Weights of a small transformer language model.
Size: 8 layers, width 256, 4 heads of 64, MLP 1024 SiLU, vocabulary 2625, 7.67M parameters.
Architecture: LayerNorm before each block, rotary positions, untied embeddings, normalized queries and keys.
Training: 492M tokens, 15018 steps.
Each number is 500 + 50 x the weight over its row's rms, rounded and kept within 0 to 999. Layers, rows and columns count from 0. Numbers have three digits each. The size before them is the row's rms in percent of the matrix's.

# layer 2 attention value, 256x256, rms 0.0801, rows 24-127, columns 32-63
114:540530417571441574575528511503561386509510495452534621474470481488492483514588586502516508617563
105:423494540528423550458435534518533469504616538442499401540564431510495493427550581505493512519514
107:488544547525461420531578512482585502543508428456510518524469584539567531439493389523483585455509
110:533517427411544461565498507511512493465390468572495470429458466502469451516475548479532520557551
112:580509479512479451482525461488479453528471545493451555521530470539512456529404512488508507544414
107:503536512480519434504580463506466542451513524525555545498476511514578536426450483559510500455468
108:572497446470371534500548521545570532550422499571466467509473497490485472525581466543471491538558
099:427512442442473409485467535479504607435570450426511593521447539595515513492534466494525437558466
113:493467441543491460431479485491533470480569482478503487440503433568596443539525538510511478508459
116:527577456534461484559473528502405498424446484489504531432493483524612546462533449419502513504517
103:612554538466466543488534462483500398504512536479467443458459517542495505519479442513478533564502
108:508491525527396473527497564487538549533565544528484475551481535525533387525480529421506572404423
109:443496472550509476492426559518460532459387458474473539585516487562535478504525420420501448496537
106:496566444524534466433543525510532444555538467492422626406475452557509473444502500438535490523481
106:517491501507488582470543428484435529481475543579584482512491611498496510481545483539476493462469
113:602519571566489521602498591492478457530496492521484544595396505499454507467538470591488473529522
115:509541520427489460528524469513501433644372509607514507451511566443514408411575489514491535428574
103:429540450514450389543465520484534517516564496502552472488502496499416491464455524457493487511479
101:576462468447524468434530499457551503552485510499415492559538404472437379519584475504493480495549
105:409587507643490476515462553485495536486514494490574447543494421446508508488452567492490441493529
097:464511497512505464564486439518459547528411610508506473492629389477406529544549534535500435480491
111:486598607567491427561489605514548507458581494407475575551485450567531502470559477400539498505530
102:510451480483438499391539558499429492495541457516511580457614469465497491568502493474544537528495
106:535467567601611604480456570517594461457493597522524493533533502464597374472455477568452533542462
108:479550475447553475509445544452438458432554450479486496500486495515582539400625505495506490550507
101:481422476423553490518472450495427452478466538526537525540548548433532464465525593512490516457576
096:589419476523535516477423507497535432473472621517536478510526422444500529532559473544454469508547
107:413419494484542571465521424560569447380513487511506595424491432492502592450516593533468530522520
108:516558458548374449294448585519492510581432507504488500561536491512544555498504450556515486509489
104:595465483496528523395525606492554459565526478524517463478427410519538564436458441580498434572450
110:548396361489465501451560523449414487494559537539592552561574512504593492429514514458514503450510
101:465497497561483484612548506528451575467444508515527455475549448534517486541439501469507526563457
106:480494504443428470472509440494548514387549440593477563548460446513536437450617464477525469470504
110:539403476530537432427526494537510537541501434520535514550463537520449462503457467539488530517518
103:470456461494525456580502461519459467510530528524523410505482404454501466496342524552475566458566
111:558499441539453447575515442486485569421527458456487525493531557490617442482488419442518513511493
113:557475438479502509462536612481579401521487541510499422510504491479474636463585546583498465416506
105:483585425475486543483463486497522499515508561495514622559456550491511434595503489459509545506414
102:547441473568378453488519530516493517562418541482515570489507548445488491539535510584471541437498
103:493506476490517447527571482511449448538496511451486519479484402459488543506509572526469555446508
092:575465521539573545450466491504494554402499563427464404550397552523493460475518452453506567495438
094:509519515587466515542540483519521432372391533443480510469468521491585494491590488499498455590548
087:523562548513566478434561428464469415447451452437494519487550520532546553394641482547513452490478
091:469567471477387585538489486505495564491472493599573527563590570468450385479483530541473471494554
097:520407555473411560442534496478457496499407579496474439506431528476495570364468421398496494501503
097:517547450500548458488462529525586510405450491481514645445501431517519442553494450496494529427522
088:596536519514468513454571437466495545436598382399556462502491492494486446434445432496526561496478
096:529526502465576429464498532530490478411387484402443414509506567479495473493491481472517459452537
092:438498523451483485483505413414519401464471480443509430526413415482501460533481490529517399547545
095:567489478505477468521482431476393456452522521510502517561557523501545502482512484477490491569543
092:523413544512497550407513559581405522450534416461490507520425445501481559499540484529479524494567
091:513550500519463477516492464487525514537475545451562525505502452485499538538445536536475486541540
092:543516451487471462548523493482480466575509553463499486438527488520537532483463454485510540475421
095:512512517569473476511486498438526376532470496461490505515516570529501548522550515451476512483432
100:446507475450536515526506466529595481504512537466460591446499514498487522615482491444527441499523
098:511520521473463511438487533515406524543556574417447516518453521527525493580529432491483446533488
091:461485474531542514505518616541525503505605544510475540558571462499458523462496476458478517435521
087:502404443604561479523503500513491433467485550513497514520488545494520468552492575443470587518509
089:565518518473511380480567540443554481413578560466544515455528553532430570528464517491450522436464
090:545485516523525486450474608485474465507466457402505517466511631499513505479437479567488551494390
089:543542602449560435543457480492552449481482474530449525552418587554609489570584453505485521437514
091:475487489477583457516475418444559549502406456498481481544518546497501565523425546435478485574572
089:480548477504508635455522394539518487481526540477506415476501460477540498535498432445504610509651
086:501450502558526538506434469551460555494489408482497449491542487488461490507413511493498559469484
091:451541455567530553458438515553515476518524489529419472467493488499502482545596523543525535597399
089:552486491523584465484498518498459509528473496548453461472454437529474435511473532478510517468509
097:478577539511497512502535464478457454449424587465522587497514522496476447562550498560515618479449
098:498500445469407487501521520479529576513465526468466531463503461480512444461496460535532377499484
093:577417472566502510626542481489473512469551496504526494549484628495485495570478511431462459482484
089:383409518468563465495465522482455495528484573538471568504439538480461402486504504542514430510566
095:396517455476614553469506595528495517538542486421539449459476449495442461479515468534534499471491
095:404554514502517470526512489463449514484438499572563460459573450495496493448479491525473548512425
093:540507469495510489525536472507412447547603468514561508458502525522522541476536515511516454466440
091:572514405521565498480509522485599549347443412538492596419426471527426529525562518484529487583439
090:568475509431475556519530640495517511435425574562460501504601497517479448508504483546495611485555
092:485503470500578528489499508457469372487592504347478484501463491494505527478523530499516456397548
098:501532511511510451425425476496485495417458476526511636504462486538586504636480511452466570480428
096:395576493481443595466503550473483471558574565519473449616471452498499440475479467476519479512519
094:501450534509472424505535418461408527494485494523491530555492561527446529413473492476495505507419
091:470459511451528579493475554520456504525586495557441634453514479504420444513542424544525449494436
097:537555482420503483446526564453448435444462486349516604478481477477493578537517470509552440496515
092:462493437492524431413564552524408492520587478625540480497614497527508458470514523551470515521587
095:598478461447568483492447562553512451463466500507471490529432572534464464563435476486500452468528
094:535495468494590474599518541530522448492562499455450526431502468498557448574509455460536562543455
092:499489524534484567481509494486504579519511447596519513611525542492441486524443399403487483476467
092:529481535526516475434536484468506502519541566518572560488476545522454482456503512517472459540544
096:480516491468620480625482484538530519434501527422518457468653399504542498546523465452510607561467
085:485570473510533522494470426527462410542462483404504531526518486501501484546549522537530452551543
096:467522440576512536545445482515485607440535532622481520485424466504456481491596511442483505514512
088:515474472518507506547548411508520447498478524546428520487532524527458504510494448443480518483504
095:498451475592549472418544485472451525446499551481514565480552454504433470479597553467503463453521
095:556509501476451481524509479488395555522452452487467484500467618485425527537425499493514515534444
093:488564494511535472548565472502580588442532536490546481503538546510506527489424544549465478439501
097:446478491504409513589525409454464574524453500581533565495539506536551509434392493442508455467424
090:423467466450547578479533469558490507441403482460418527512587397532533510456502434525502513434506
095:543566561512451459457428455427502401528527501534493571495514554486495565462491504438528468559498
093:521505500527438513540437541527500561437434615612434504480493532492452537510471492487531559487570
098:516501597536556439500520453506472442523522476343525418479537549494508579540491438531486546445400
082:561455441471541433506451446418552492502526555538507565483486549479492512455534502600483434527501
095:544643483480537545517521471514546514500650491469496461509447505501478473577387477479537475499537
096:470565487511493588510415469479493537448512540437537502567507473528456475526567553593513463552518
090:491474474463520529548492525535490495449508592540467493499470532520558457498482471508500565506549
093:512533542547485580420529464491358466529570501535503497560515522464475569514470437471491520562518
089:523527472483561441545565457451397435489401482540512491472478549529487504494572536470484370564537
# layer 2 attention output (transposed), 256x256, rms 0.0785, rows 24-127, columns 32-63
106:510571516442517530459455498478441496576516514430583455484519556501454410420465433444601504458428
108:550468477523506520571435512506479543512510534448476589599523495500497396490551514551316461538450
105:475533523479476495464419529530488525482493518580573569540485539468452493468582465472390488520505
107:483461513505447584531582525401506493563503501418482535565472493466317493493489515528477525431502
107:514499536573457506459504466481502456519600504427575491579512534479435518543527452450599484516586
106:518460479585470572601527598510434466469382514540469518484460550503532602474527494452493503428487
108:437459474450564498408445494495488377431583488424495559564436453513463532568518486503561540548517
101:504495509499563580558477528535346479453496544537532478611490487558416524503523469471489513558534
116:539543516535575551551586559497516512489514488532442474563497496433465578555520480424229629503576
112:571536519540555465478578455442542489546472502449542533486554563441399521517490441441320544471414
103:506545566446522519490518568534431458559529453511553533500520475430591544573510512566511526563478
107:516525522529496486454587486496572438514508515483555506470587482533576473523502479538479581446538
107:499434443527558506567545466407524399430465529432422437489501499458442487510495546521336520547434
105:544463528565515588454513406496543487506507489569520501461473646564470497516422388381478616487539
110:507538536494409513436430465523563536434464542529527553426514519491563436472493542399757448514491
108:431415501493457505515508382484521467550403412474582466553499565492565489540533516556550455546374
112:476503517478451541387471479483592510432487530509532500530570538436478585518547516510509542546473
099:529503577612428490425578521578497482453530468560481528503576495455550574554519469481506480584483
102:462466582572489382481432436505682518421466498498400444548598549464599458524509512547467529486557
104:501518468537418471468537437508491511506433489482471524452537498501441560514601435524593453495515
094:542490581475515546435505461572485492496495391539506467543515386556507537512458480473803493557515
111:524535430508536563499576451518535437486461515531518497474470537488393474556499478557354499514464
105:494572492483520421530454579426529506434516577587477555512453523478512483525526506446310628540427
110:506492465430423487510416538572549443566460469551570486476522481436559449509492513503694520532503
108:530508511489511573606494551459476610461424501562526526374470502539501488508503464497479474509488
102:489539547549446479471491538352553490580496457520492474572425416420497466481469448498635449508420
099:431490544569540528479427486461636540582574514568507415499503516525555450458458557437606482491531
107:517489477578526506493478539508520591528502491511471501471509541520468464576496510477621489471516
109:480402424531499486521606448518608517427534524522471492472510522429560464385450563453432527417521
101:465477573541459492455526479511474551488517437580526539530510538497522472425445531444631498534494
111:430508490619552491462434519352542548459510427488508524469479456590516461628458458527554527486596
096:549461447462463477464524511533445502546561550461544558568388515564467505517553424521355548548434
107:449499493559436534540504434539609536532485516481440554493452617453527519482405580526339499529528
109:515488604504514474469480523476481546526468427489513502570450573536572544499448532446476450548480
101:562478526486541525449514615550473492531551471515481442546506419454492519452472460560571636490484
108:490439495467456577499500461471500459446524515450456464437445514504493541490571478441545490442465
110:468644490623516526499507571516505546634600449406487544493479524591442484514463581491656468548496
102:506481541464575386460510482546567501481457562527479382401607487461551419566486586490518513474493
103:608496581517469526453445447425549483495534415546456511461492529480481449542436497454718505547502
102:471479548612542388468507415533598524581638445552484514473496560444492561491490524533498453545527
098:561514491583452532463584547447437523447526517378482441531572478493540524547533437425665528530475
096:443537576529503534430555445464459545496518580470539559503481641549624635512540502596435442501565
094:424529563555469518504532523466492489488526447455501459504429542529510572475543519475332473416561
096:496520439508653489449428432523456483495420526504513467457495500404455508517516411537277556482530
101:616517514507519515549505489581495441497473460538508489477420466435473517604469546501324481468521
096:466394482544485566491585495539511531574510443467581516427500453539573505400459440477627482469577
090:529469472536538456607450551550531520463567518581490503520504562458451520544540459539380480474510
096:472479567565437577560478541447421498512545507520513513520568461358479615484494532534710499458477
096:539535500573444558445441445495518530405546488505509471482542582466569461487541422502278565480499
096:494541485527536504518513458518510443465545459440524520523461440566445441517540493397459492596538
095:478466500454495465524453517519499558560574505499422498606453497558438568441542635466583473458484
092:459469578532599538533560558486604577436507522391486520504521558608586469484566421471338545494562
093:494507461542427465497516526450561480506420549538560485508469539499447408512544481450405558489455
102:436596525481444554534562494436493591513539512404496489391549544515495571437476442532282534547509
101:574455543476475562382474560568556521487481500410520586434528508534491460522431530535639575442468
098:442500620471410523535476530458531526565460459449438472489508416486504515497501529434245467540544
092:530518495547551453498500515560501445477469492541395402467454496415421447535520527547463547539562
089:491538519551453462468505423494405410536518522553462501448509558456497557563488609457574519484483
095:509520521384510521527531537472486513433524591479431488520559443505541406495568526493067513515514
092:459488553544451466554459483463591535516532652607483439510509421470551548453429579435335462591567
089:539484592610573509374354431413501562535428508557493575527579494447465502442399514562499467554587
095:410583549560477536537479408483489481558488477494585469497556526490518540451481488528247565526471
100:544540491510451546578556541495418510471388477509456544410533445469461467494561431402817504436482
098:440538511523538460524470471510479472455529463536489464464545532499533501530500475376842404552481
107:495496516522542475491493498443477406507491471524444430478497483504540506487451504493912381513462
092:430524475454442453534550493455481471549521561497455536600612551465482544473551387475730433506462
096:525456388579471626503490520497612529516426572336540511518496451433562553568556520451581510478515
101:492455439456448574564433507520494530432473546461499495451486499595597530523541421489364464504516
100:494560500530526479399513438436602547482544524440434482500419547620528513539479469451287558459556
092:523451449571402527479553498427552528584518481419514469482581486504490544510502387489462571596496
100:494465478522577537433526561567465491460522478526454486475526505497543537447564531531797505591412
099:502531523488631473579588538423601504569517530470564546541493509531498435475572455584415544562485
094:459553492448532396519524576550537493542568506510503460505452529402568453601553545510600430558535
097:432480466422535539527478520452512492592478553529549497470523517493513547475496529577693444499559
090:541500425612581461446528471547526404537589561549440508411505483537488442460517452486442578494461
097:446515503420479470444557526540471484480548553489481506509470541527581473426473462479263498541424
104:492482474499410494513478432462504481631420479504486538521478503506549478517508562529672420483530
098:580451551450492504491598554461462529516603471467430537599519451508438508491589447462446540509429
097:464507481555469475593487460505405500464553436448519521476478544496438545645545481536321454517481
094:525484444501507490427485594540460492470533469519516491471538519362465516478527498422614518461465
100:505505452400579514506545560553459503506487547527553483565505422441586390464590410463616584520522
096:479474541557519501516515543617502433452477517448503515564524509500438469414500470489345576401530
099:605472497472455510459461476389371513585502455551499536619597511461460544418446551576774452477414
094:480459387471529462420457539556474469476575496541480486449407580524513500523485524515764509424490
093:576543530497458447500541549567431447479473501506464434507507449442491505565466503536418567502479
099:550498462451448586475486557444583524512452544476491507487523494603515512449524465492063536437437
103:543600419496480497461568475547520476516494499592510477515453500510414477526561468517862585574538
088:440466577550490503562547477472475544496485462480524438503559504457525476501495458411846513515547
097:415529486456499491531535510378418414471458512495529497521406574555507508564444560390477585435542
091:527569434597431513418488486503443643525375478540488606473497578550431490443489482511384550476442
098:526534464581494488488454505575441438561450533466469441457430563548423521524546457399366478542551
095:489529506667467531523462538572347536401525512501499568499487413462457506567474541499579510450434
099:508544507469558546499530404517579487473481501457568517554489510567415482643522514534337613464522
097:482505480503494384590515432433497493523527513478474550442436536480535537585541449555341463530638
093:452473543533420493496465439522512451474491448528504632514458497443546560440507516539466560466465
098:548557480511532535531511529452531492559541470461555546412484540511472439408542471490259470505452
096:571483510556473455497493443467506542533374555484556522556428523521491521516494545474725469434516
100:461518507596617441511550478510506522458496437536459483490396558498551462518486535536596471539482
088:571470499542458448456537516488489465487499443395623434484530608546524478472437478493292542578499
099:515496505446465473429535496388507424425465464506545559519530590469483533505556492478600646464479
097:426507534552440497454415486551606438587435527546533433570468470528470541475535522429462555487484
092:425452527485555469476483462556504461575439485536500416546431585437549484563477545432679444494477
093:449480445528459431502480429522496476480482527444495489424490520475540394533583433435484356520383
100:510552475509503536493492522501462413509536528497521510500494498530451482496402506503122552460490
# layer 2 attention query, 256x256, rms 0.0936, rows 64-165, columns 32-63
075:538541510546518483554544472486470504472511443487488523426506577514434560557547465412444627491417
095:484512518469539566570461462539560499540597501401485485601524400539451564525472549523537489482469
094:483384521588486482545504461486437571462407477489523584537612496473472359598515524559482495606503
075:500553496526455495465478505458490513481454547553477452441449540395570482449483426563416507490567
078:587573548648512477487560463431522490525447492513543494464487490508470523511561543562385599507494
079:472570449481435502494553474444423575467436490445442479385451534425475512467511588494456524520633
081:463510473467533470456476539567516437433547530464502450488474538502437527567474531492555513445558
084:428495562524519537455465530500584515587496509470545447575498459468529551391557469543415514397447
077:497424466451579428488414460592528459470516519545538458596447558552615569489408524454572554491550
085:492466547543485483469520448497516425507557513424448488531514546497450574594548487443520489508502
096:581431435466555490459448418491519521513423549501533429436482529492452502468490551515557557470518
093:496542502463528520412502488463499546498472513481479448500500374398483474459519473552493415432449
101:530610551463481579523541469440523494492453531483446530492531487453476455421499425492403532555524
092:490451483557549559556621528476473415525505453521529486533518510532467547544496505505476427460435
084:609467421640474466455399432451483540460495506502434418531510515445470436397539555568453549552502
092:536422486552506463535589515499463524510537524449497533521468618521583511451544483583428556414461
101:432428519561585569480515611527570416522562436519519480472514568430517526575535557433564541529533
084:435459569515538576485443592519475486524539492551580477654502509474483487566527530521464498514533
086:490523472513568591454418461462560465529543488529418392454539542409479466524556493475446496580489
086:491508402558426481457468454552501448453495464535437596502520442566546460624569475414515427580477
093:388515527519432470509449552515501585534536475393486430438514387546525460539524527385597497480415
134:482510535469516541518503570491476460473469565498505531475447559490518516380443464501405552539585
087:495449439538575433512525509554413525560479482601537514523512466537516443539556460451537434578562
128:467479519448513484491553506462494530530572551537482558527502514457531483494543540418451448532586
093:574533489506448559481499405551486544461518521480556505551428623529492481470422492549485548439488
138:563399504518440513600536495520387459466475462531508462567540506592567486563426499475537475510447
098:398462488481385446549454495522565505552564471535453612515471601417525523471573493616473442448434
094:501492446522430521479487439502525460540512499461430450421525474477546483530526464543482509571441
100:591449567450548505455446563463484565489513536546402488487448483504438523435460512514448404537604
102:493589549503463565411501601485478521459418570460590536643456414533503528462495532565452542425554
165:437485487501583501483532558420488449503502407536385537502543441485457565406449500485419459547583
095:588484429509469478489424494488559531542575504447449475543567566492549568496585528469484395553572
087:505592530483484457541485487548550506507610488449468462604556467573488585551455541490545526512408
077:403508508565442436420530474456456460518502550515463478479440491529515516544469504462520492430521
101:510420564523463500522508583528484436589515412496556495415549489455459523476543483501571471518434
105:462545555500551458469504524566521462572400492527541583494486559483527510414548431547461532532509
106:508476525522441422503517511518456507517474502468532471468475521594529574548393524496496558494554
091:565527566475605507436434536490561397538410518528500502535459549430527610497531541431498498549527
089:500505495451605560411450495501478532498443471562555480480504460360536477437563402485472545489450
083:510589526513540443525519449488490595518444503467529532460453512557479538560562564614450539467456
085:430389542496477460509513464549474479581478456447515478538511459504525543562544522403532511416452
083:592496562556443478662610467476393387475584512469555446513535469489485551460498577507439592451464
088:464491428517431476458514509579476555527518471525540456432409475530531556444617534542530553500453
083:585530551535519563498488490520516518481508499467512520601481564370604542368454485545476479516492
080:449454497455547429620520495556555486416450567584531486430435477549552507515463545481578577538521
087:494468459461461469642496440490575526506506481485473577531546494524498467457545482457535473500505
081:470536515569448499480429474556562558457552602475540483538400556601525503536465609480510485453488
085:489544513427541509422414510547568505491554497550507488559492542471512428452441488618504533557471
101:516484467611523400558497516478415459544545455576501498421487533438432539532554442485475452567540
088:505518450508495469570481509545552432456496538506544543507477584490448485448469529586460522508477
081:518500406620529418480445533406530564534505484500434474470459513408513347552549491549425449534514
105:492507519572444580530568535465502411503517506305485503528505506466446526473471600510440500530521
104:522524493527512478580504516542500482543501436512523429476541603460573454542472460548487528555477
093:478591478499539390462535517500482522455520581559554493425541558468503491452371565486542459434472
101:570542578494447609385539605473489514583497530536495570452465511495492503521556525559404472603526
101:579524522410444486499508605517501492630483368483580449512499456546523610482597534502494548520477
096:512475415399495473562614460517471441468417496524508544432594561484456554476482416540525473548472
098:494471544593525546525469481487665546522481553471488541512562433507544521525472471403487478521509
102:484546494321515488413497542516491493468442552531589569556451443506441508545483516558499438518544
097:401466572518409518486603482469468585430522503504569483478507375457447463509553574543449620559552
127:483572603481516518416511539474492546530447542460436522515487452463502453457397440526438446492596
091:471455532537583571516438508486420474437422493457598598502446461470458469491528610448513460494518
116:486505426499501468492495491447550532459525563461491516527482411594392557569510474506488485553480
098:514534490473503578460486469482567456529531478446437500545524525484466473500485412520447548593573
069:567549489424501396527550424527520565432521428571589514536479449610489561580463572457582524491469
071:532459524608461425429448528460511482560550475510462520480475544462551498574519492507498549526492
071:466464591438437470530544458493510504546519487556612504576497447595506617477560433509522553399457
095:505486444548457527541478468476512469561443439479520509507475458499535428483565451528486509451424
072:472504494564472508490436508535456558495463468439445418471525564416581452614509497518436493554514
091:485487394512518616458530505462484566551540398505523540445507480446503495563561494455503482481555
076:504529542567478564499444483496495571515484451549410555410550459518537480482474474525521544554592
096:505505499479541507390511540500432519423472501541480528498482430552511562528470399555580492606508
086:466478422492549501434425427445551547557457414574450563588532509518410541449520552555426494538513
105:526494482497508444504545465556441574447552402534517500392519473572490510600493470531484568509618
098:474521460505438510484498450501538483465521470584458467534587526531440564537596512546500491440527
095:588556549534494508478522447463527579489599512534476490409545499457459538483463463464497560517531
093:472482531449506430543533443577494466473597523537560416530494584599486595455476549522547444397484
097:428607466464563552470508604541383513410516457500490515439411529447447481577611494554462466583484
089:542561484492493466519617403465445561474532586490505507490459493515471518505537423523407401387567
104:461493553587473471513501463437515530506398489494443564507470406487572505604444480545460598439440
082:498473527480458533558516455530397504484516541491600506548585521562585610573478543436585595455501
083:543547659421511458561529499502527567427504401501482446442477492523456480528428518512573515548483
102:555565529535477487466498425589566499551469474502519509494563477541543509500511612573524524473445
093:503473389472616354476495544450515664571546466478477480500523547405451469543460459678520490597515
114:519598496491517507481492576422448483447412497491567542474455487563525500530480510511548460427559
110:562597610459505487428434565453482366486508463506490531469445581499471578494625448542444521549496
107:519519521540563486527428505480594534537379493481529466581498486426551482537500463478479494472508
124:493551523518460566544576518483488391564513518525535546499521492422508486434525393533459462543499
100:473538408606490478517453541435484409432525430497549543484530416440485562445469611494461485498579
173:520577503444501469440525455447452475533490391465480553480500480369515529390512415581484480508557
099:601469470471448626493413525510438579487482464496546406570488566462524515528568545511461404458524
095:428568509483456413515491560490436531529528441444585437499504472609553492506480523433505527490467
104:466481541507498542523487447505577480470461422524544454482526391551542566469503458465517434517451
127:543500454536527459468449482465418492528521358555592614524477533480463495395463406406508495515520
187:499510505470542529554454513533500509409561515468498454495497528596513499505526484480512545419454
099:490582557534470514559448540553419519554449559394463537479545515502452522548441476476528471518577
085:509416523582551591530358577483517490510445481566367516447540495485574398469463438526432518528498
078:445412464600528581491497589521498550502483475489437484437480521422496432513539486522454532541513
078:490506419490561435427524595488519524520449476588491500552552534483492481547535443452496522504435
131:428502497435621440547551532479441508445591545523479479529467530561526521499496551532458469502534
081:473564470530604546515476520431573481476528470479499531533490527426505468475540453559464557465442
099:482488586468499533516510485532505535337506490502478513482474516552354464523522466491523477567479
# layer 2 attention key, 256x256, rms 0.0878, rows 64-164, columns 32-63
086:400564461426449496503491519494493467556572574566514485479534459487470504455495478547491473509550
103:590619419519516563494501543555603478485531492535448572566449460551517455475437544423516589483384
101:525573510531427577518471527449620565492420465531545486426473475498540498494507461545500448487384
085:455456528468499513457573559408472434541593477498468487445594437371569509490520501491421472549554
093:509409528531499494548493408479500502572572463483553474541521461459522541586526482519451507499479
088:443461491537411438450543549445469406492582458520468503531475448438508493394495448574407486573454
087:449549531373508475476507399598410580468519540509494441530495493512482437528462530548580592511462
096:447446547469556467556500433481480468495585543510480472486582493497613523463517609557463503520422
091:521515490494546510500441418561517580505519536438490565503517510570517517524508506491609554478414
083:453501520482538435535490462561477550419488562463573536544537586530552609487498545501536561425478
095:432555436457507556614513531575483458478482485524500593600554421504589537546560490490531566536520
087:517621461507553542427425467475462547547549539562478459497446360464433505429557530466410531511556
085:501514498537568497519412435500428549425548520542539478545492440449481499562500478482453575461513
094:456410483508546425524529392498416462477466516504517433377499457538494494457523468502463458496571
060:525538582551489443590452461411471490516535516464508458527505486478499518619540527461504531508470
086:494402582426536469479611457437449488498496561548591473448498437541440497596577578534523524507482
078:464423495439401593558581490582451469492513488601606565503507564477541530477497468626525493528424
110:469433576481503479424526528504492442520482510451550570481523459555588545517421642457565445450537
125:541493530518371557530558488400459560525469487543483504475492547365459530408522444575379503560546
094:556518436504430510517589560416539609562530493495532503456533553497514498521417499500511412428429
134:490510545421450448516578600588481487519462480595556578577471465532575502498484522424648497466500
120:552463458538563547468440443446461458484566510475421484412520480454459452543550385522403512506405
117:532525480486502395512521522513588441536540516463538535482465515477453561488508580413562435507490
139:629546483533518466466479442429438561442496547503442557458411443506427576409501415524444539536471
098:506476516579452542450511548540516459480506512509552420508457502499495498502551534515502415572479
109:447556498512449528562453501543518458487544552524437491509506465559517447493517456502576439557507
093:487505486561421527535493519518496467467501462564459580569516539509457407540398468552461468497488
090:545551455573534567623431522515480423469446552547516484411518577458408554495457521502398550497584
114:502525498499442517485398398450481582409431571433431538463408508526406461511520455487349608542547
109:462446587451519516522466433457487604501451516547483537440499422515461552453520464541455592506540
105:517509493571451515415510488454424516434445536517435475400444539432423545431513454528392592526481
092:525588445610472487471488430422507468605608514577492454546568478382447500471590538530432543436472
087:564505498448478494539442429600545500423464522535519451578506522584513426603467516456602543478490
082:544460525481481510521497420486423579499445520478492475517513533499482528545587614512490498584492
090:475510443509518589630495521503602501534528500588531516473478543482555491483604555500523555587478
108:407576441454507460469511473481469432537581464487544438426565411542501575441482463505443438496542
092:430521620523455380581414494526466499525395542534480445565454478563536508578499507454456546420526
085:394551474468532566472513458522458505520432535595574480553497451563423486549565453537512516485470
091:524445481491543509473512508416541519515595490462520550430610523443405476481595492511494464518464
096:497494639516546470441494498474487493554443578485465400482489516483404533581491520536469502452532
085:537460543554561580458455531551535497433475508555488530448524519512557525454506594507516420436523
080:403576535417393515527509490514500481502508622492603463526525490440463537606538581551552550466470
090:534502587499411545477515497537452424531597494406566432468498520615486576478467493495476493522507
088:495587368503481598505511508483500442514462476488558428499442559596472563465458592497532525452445
077:502566387489575589518512465612472504402504500465443531470512503501521467552431479570615587468463
090:435551464524475515476456509496511470447496431406378451538480483531443539431437450480492410526504
092:509534512522563457534431487600428500593487471522516451579555480558555538521445556515616594444452
099:527533503518464493550420540561448519447499512483553512449503473520519454503573445511504553635504
084:501466551456541465524505584379578478571471507496460528473500421525551458542541551434433462449554
094:454487479452507491484415489468522578512567518503399499565452501524501547602437416562445529502592
090:637506447608591554535445474437508486497535556452440452449487459475496506558511552527512561422440
108:490463446500451545663474501429587479467418548554461510438347469517520428604483466525430567514490
100:515519481409433451526496465563482535410527492571493577463531497481562562518523602497559350491522
114:479534547502487506570508520556549491487484526480448517476518581575511513562432523492579539476475
132:660537481538516538506541410423413531512453540495508514448416514399452531466452392570339553510514
095:537451502546395535524550501469504457505459479568550553441615518545419494516516479482521513406519
116:436518573503601528471562450526540504529494468544448519483516479589460527526492606470596435466580
097:539496492461484522506437414475547492515508553547461403412486486422460523442579463433415483525528
097:566495430471425483534582427471445563587524527581501419383510520348513505447527534519461538567527
097:580487419500464480540555450494418584441462519539608540551501453478488525527471545598447470525539
118:617484485484532559456567598473408520498530483496531501443418435504476517550517576586492598512514
090:469519482476423424506572555538541463559536577496537516456478501522471500578506477529527522505485
097:465554491419442451394531483498473513559484517415529485462562540511533543452528481518495607561584
150:612525549528448567542499442452413535486511505459457452451417472371475475386580490567422525507501
095:459454520454487509467504486493548441439518572550519437491513470511453586505478625582501559521514
074:448499464569533503519491485492395505512598483474455512383629507568545499519530486565494425500449
095:567446436478540449490501556516532512410500528513608518539532388596517521622514544453516562456474
106:492509530510458535442477510475419522498472454514456626529590470460519513505478458431548610577490
092:494505527489459562419495462479536490605545448533499581343563466415496462428467407573456396512442
101:506448511457502470446557513462521543632488461567495415434487513445583522469485495595408515489512
092:465494431551505558479478507475562464547492477429446486479510543410489458483511438549353373571468
106:431602553485478412473553458498556506562525492516482470474517546543499500496535537524487440453464
095:508479539549472509536511513491504486410451540554414524457535514510468518395485513547459462581467
090:550542465513436547439476393549521437562505444471531490432461496469565507470511565567486576519525
096:579528651467553616465453498534549515471428453478483493562537479504586448517486472503494492606451
098:533501411472480486583564446451574520525468532421487476541489536403552514464507523487462407588622
092:581550425542492496502461493639438455446461486532571552451489485572517453452624501446639529494494
099:562505446513473385462459477349535514547518581499431520488502550409427467512438519547384488497495
094:501473515481583466551479498449437588576516513472448427506468413559471545568469539475482545519501
105:533601560441492419466432504489482537405457566480519509460673527522494517517541581485460534549537
096:480500533452485552486557582671470508511473415451593541491537477563542544503475526503675488482483
117:449539499455561499576505498604550489514511466495556487479453541506592547569548575446615525453515
119:487485500489470513513647555566539444560527476506616461562471581512511527519590511388581500507473
093:470439500503551550514454532550503472514473543502491471472516415506433443542438475483397475407494
103:554552517499387461461511470601479445494472534489487472458561479501503532454570540519540412545425
120:557461509567447520531449494447539433418453543478457477489492561432467564578510495586328500472422
113:535477547521547495510528498491521508519547484476553485554516524466616448486493530506464575567462
117:471493491509440528583445526390506463533481541513545473571507521469444481519478440462402554513529
090:449467494481525455466423535416553499469463436486507456446543324516491577532421503473477472445479
081:470515502497582465488491542394548432481469512495491505554535450554496531569497478424390519426542
097:476451554449427517520527591443519614516562536576477576475459468533481487509488427626417499525535
091:509414439494444482516490535572485493490523477461609558545456503540481455469480606528583472471416
101:451509529533430497498386511566482493452511494501570621499448506565458545489494617543587422445448
091:534390464521488508504520499517402557489556460522479581454459471520543594515462587496439485598482
104:543336485471550470461582562524525436579510473465535466501487446470504548497518488563599521518517
102:514456421460464534457537484559524527507507382589541534451460587610480507520503470458552521536506
093:510508375485440572504493471481443482597402466465489543417496496471535506537618458631454474499541
099:555570539384509493433475458454464485469462479499527540450429477484499459442538495512448473570530
093:461547602466417509534500537514470555419475435567533492493519584595469477618471490475491536463559
108:513419527530552533498572473528435513380528534545487587546565467481533468476469527517520433621459
093:612462456513459546471493533522531470522498502490544564506535437497554519577535558484542462493498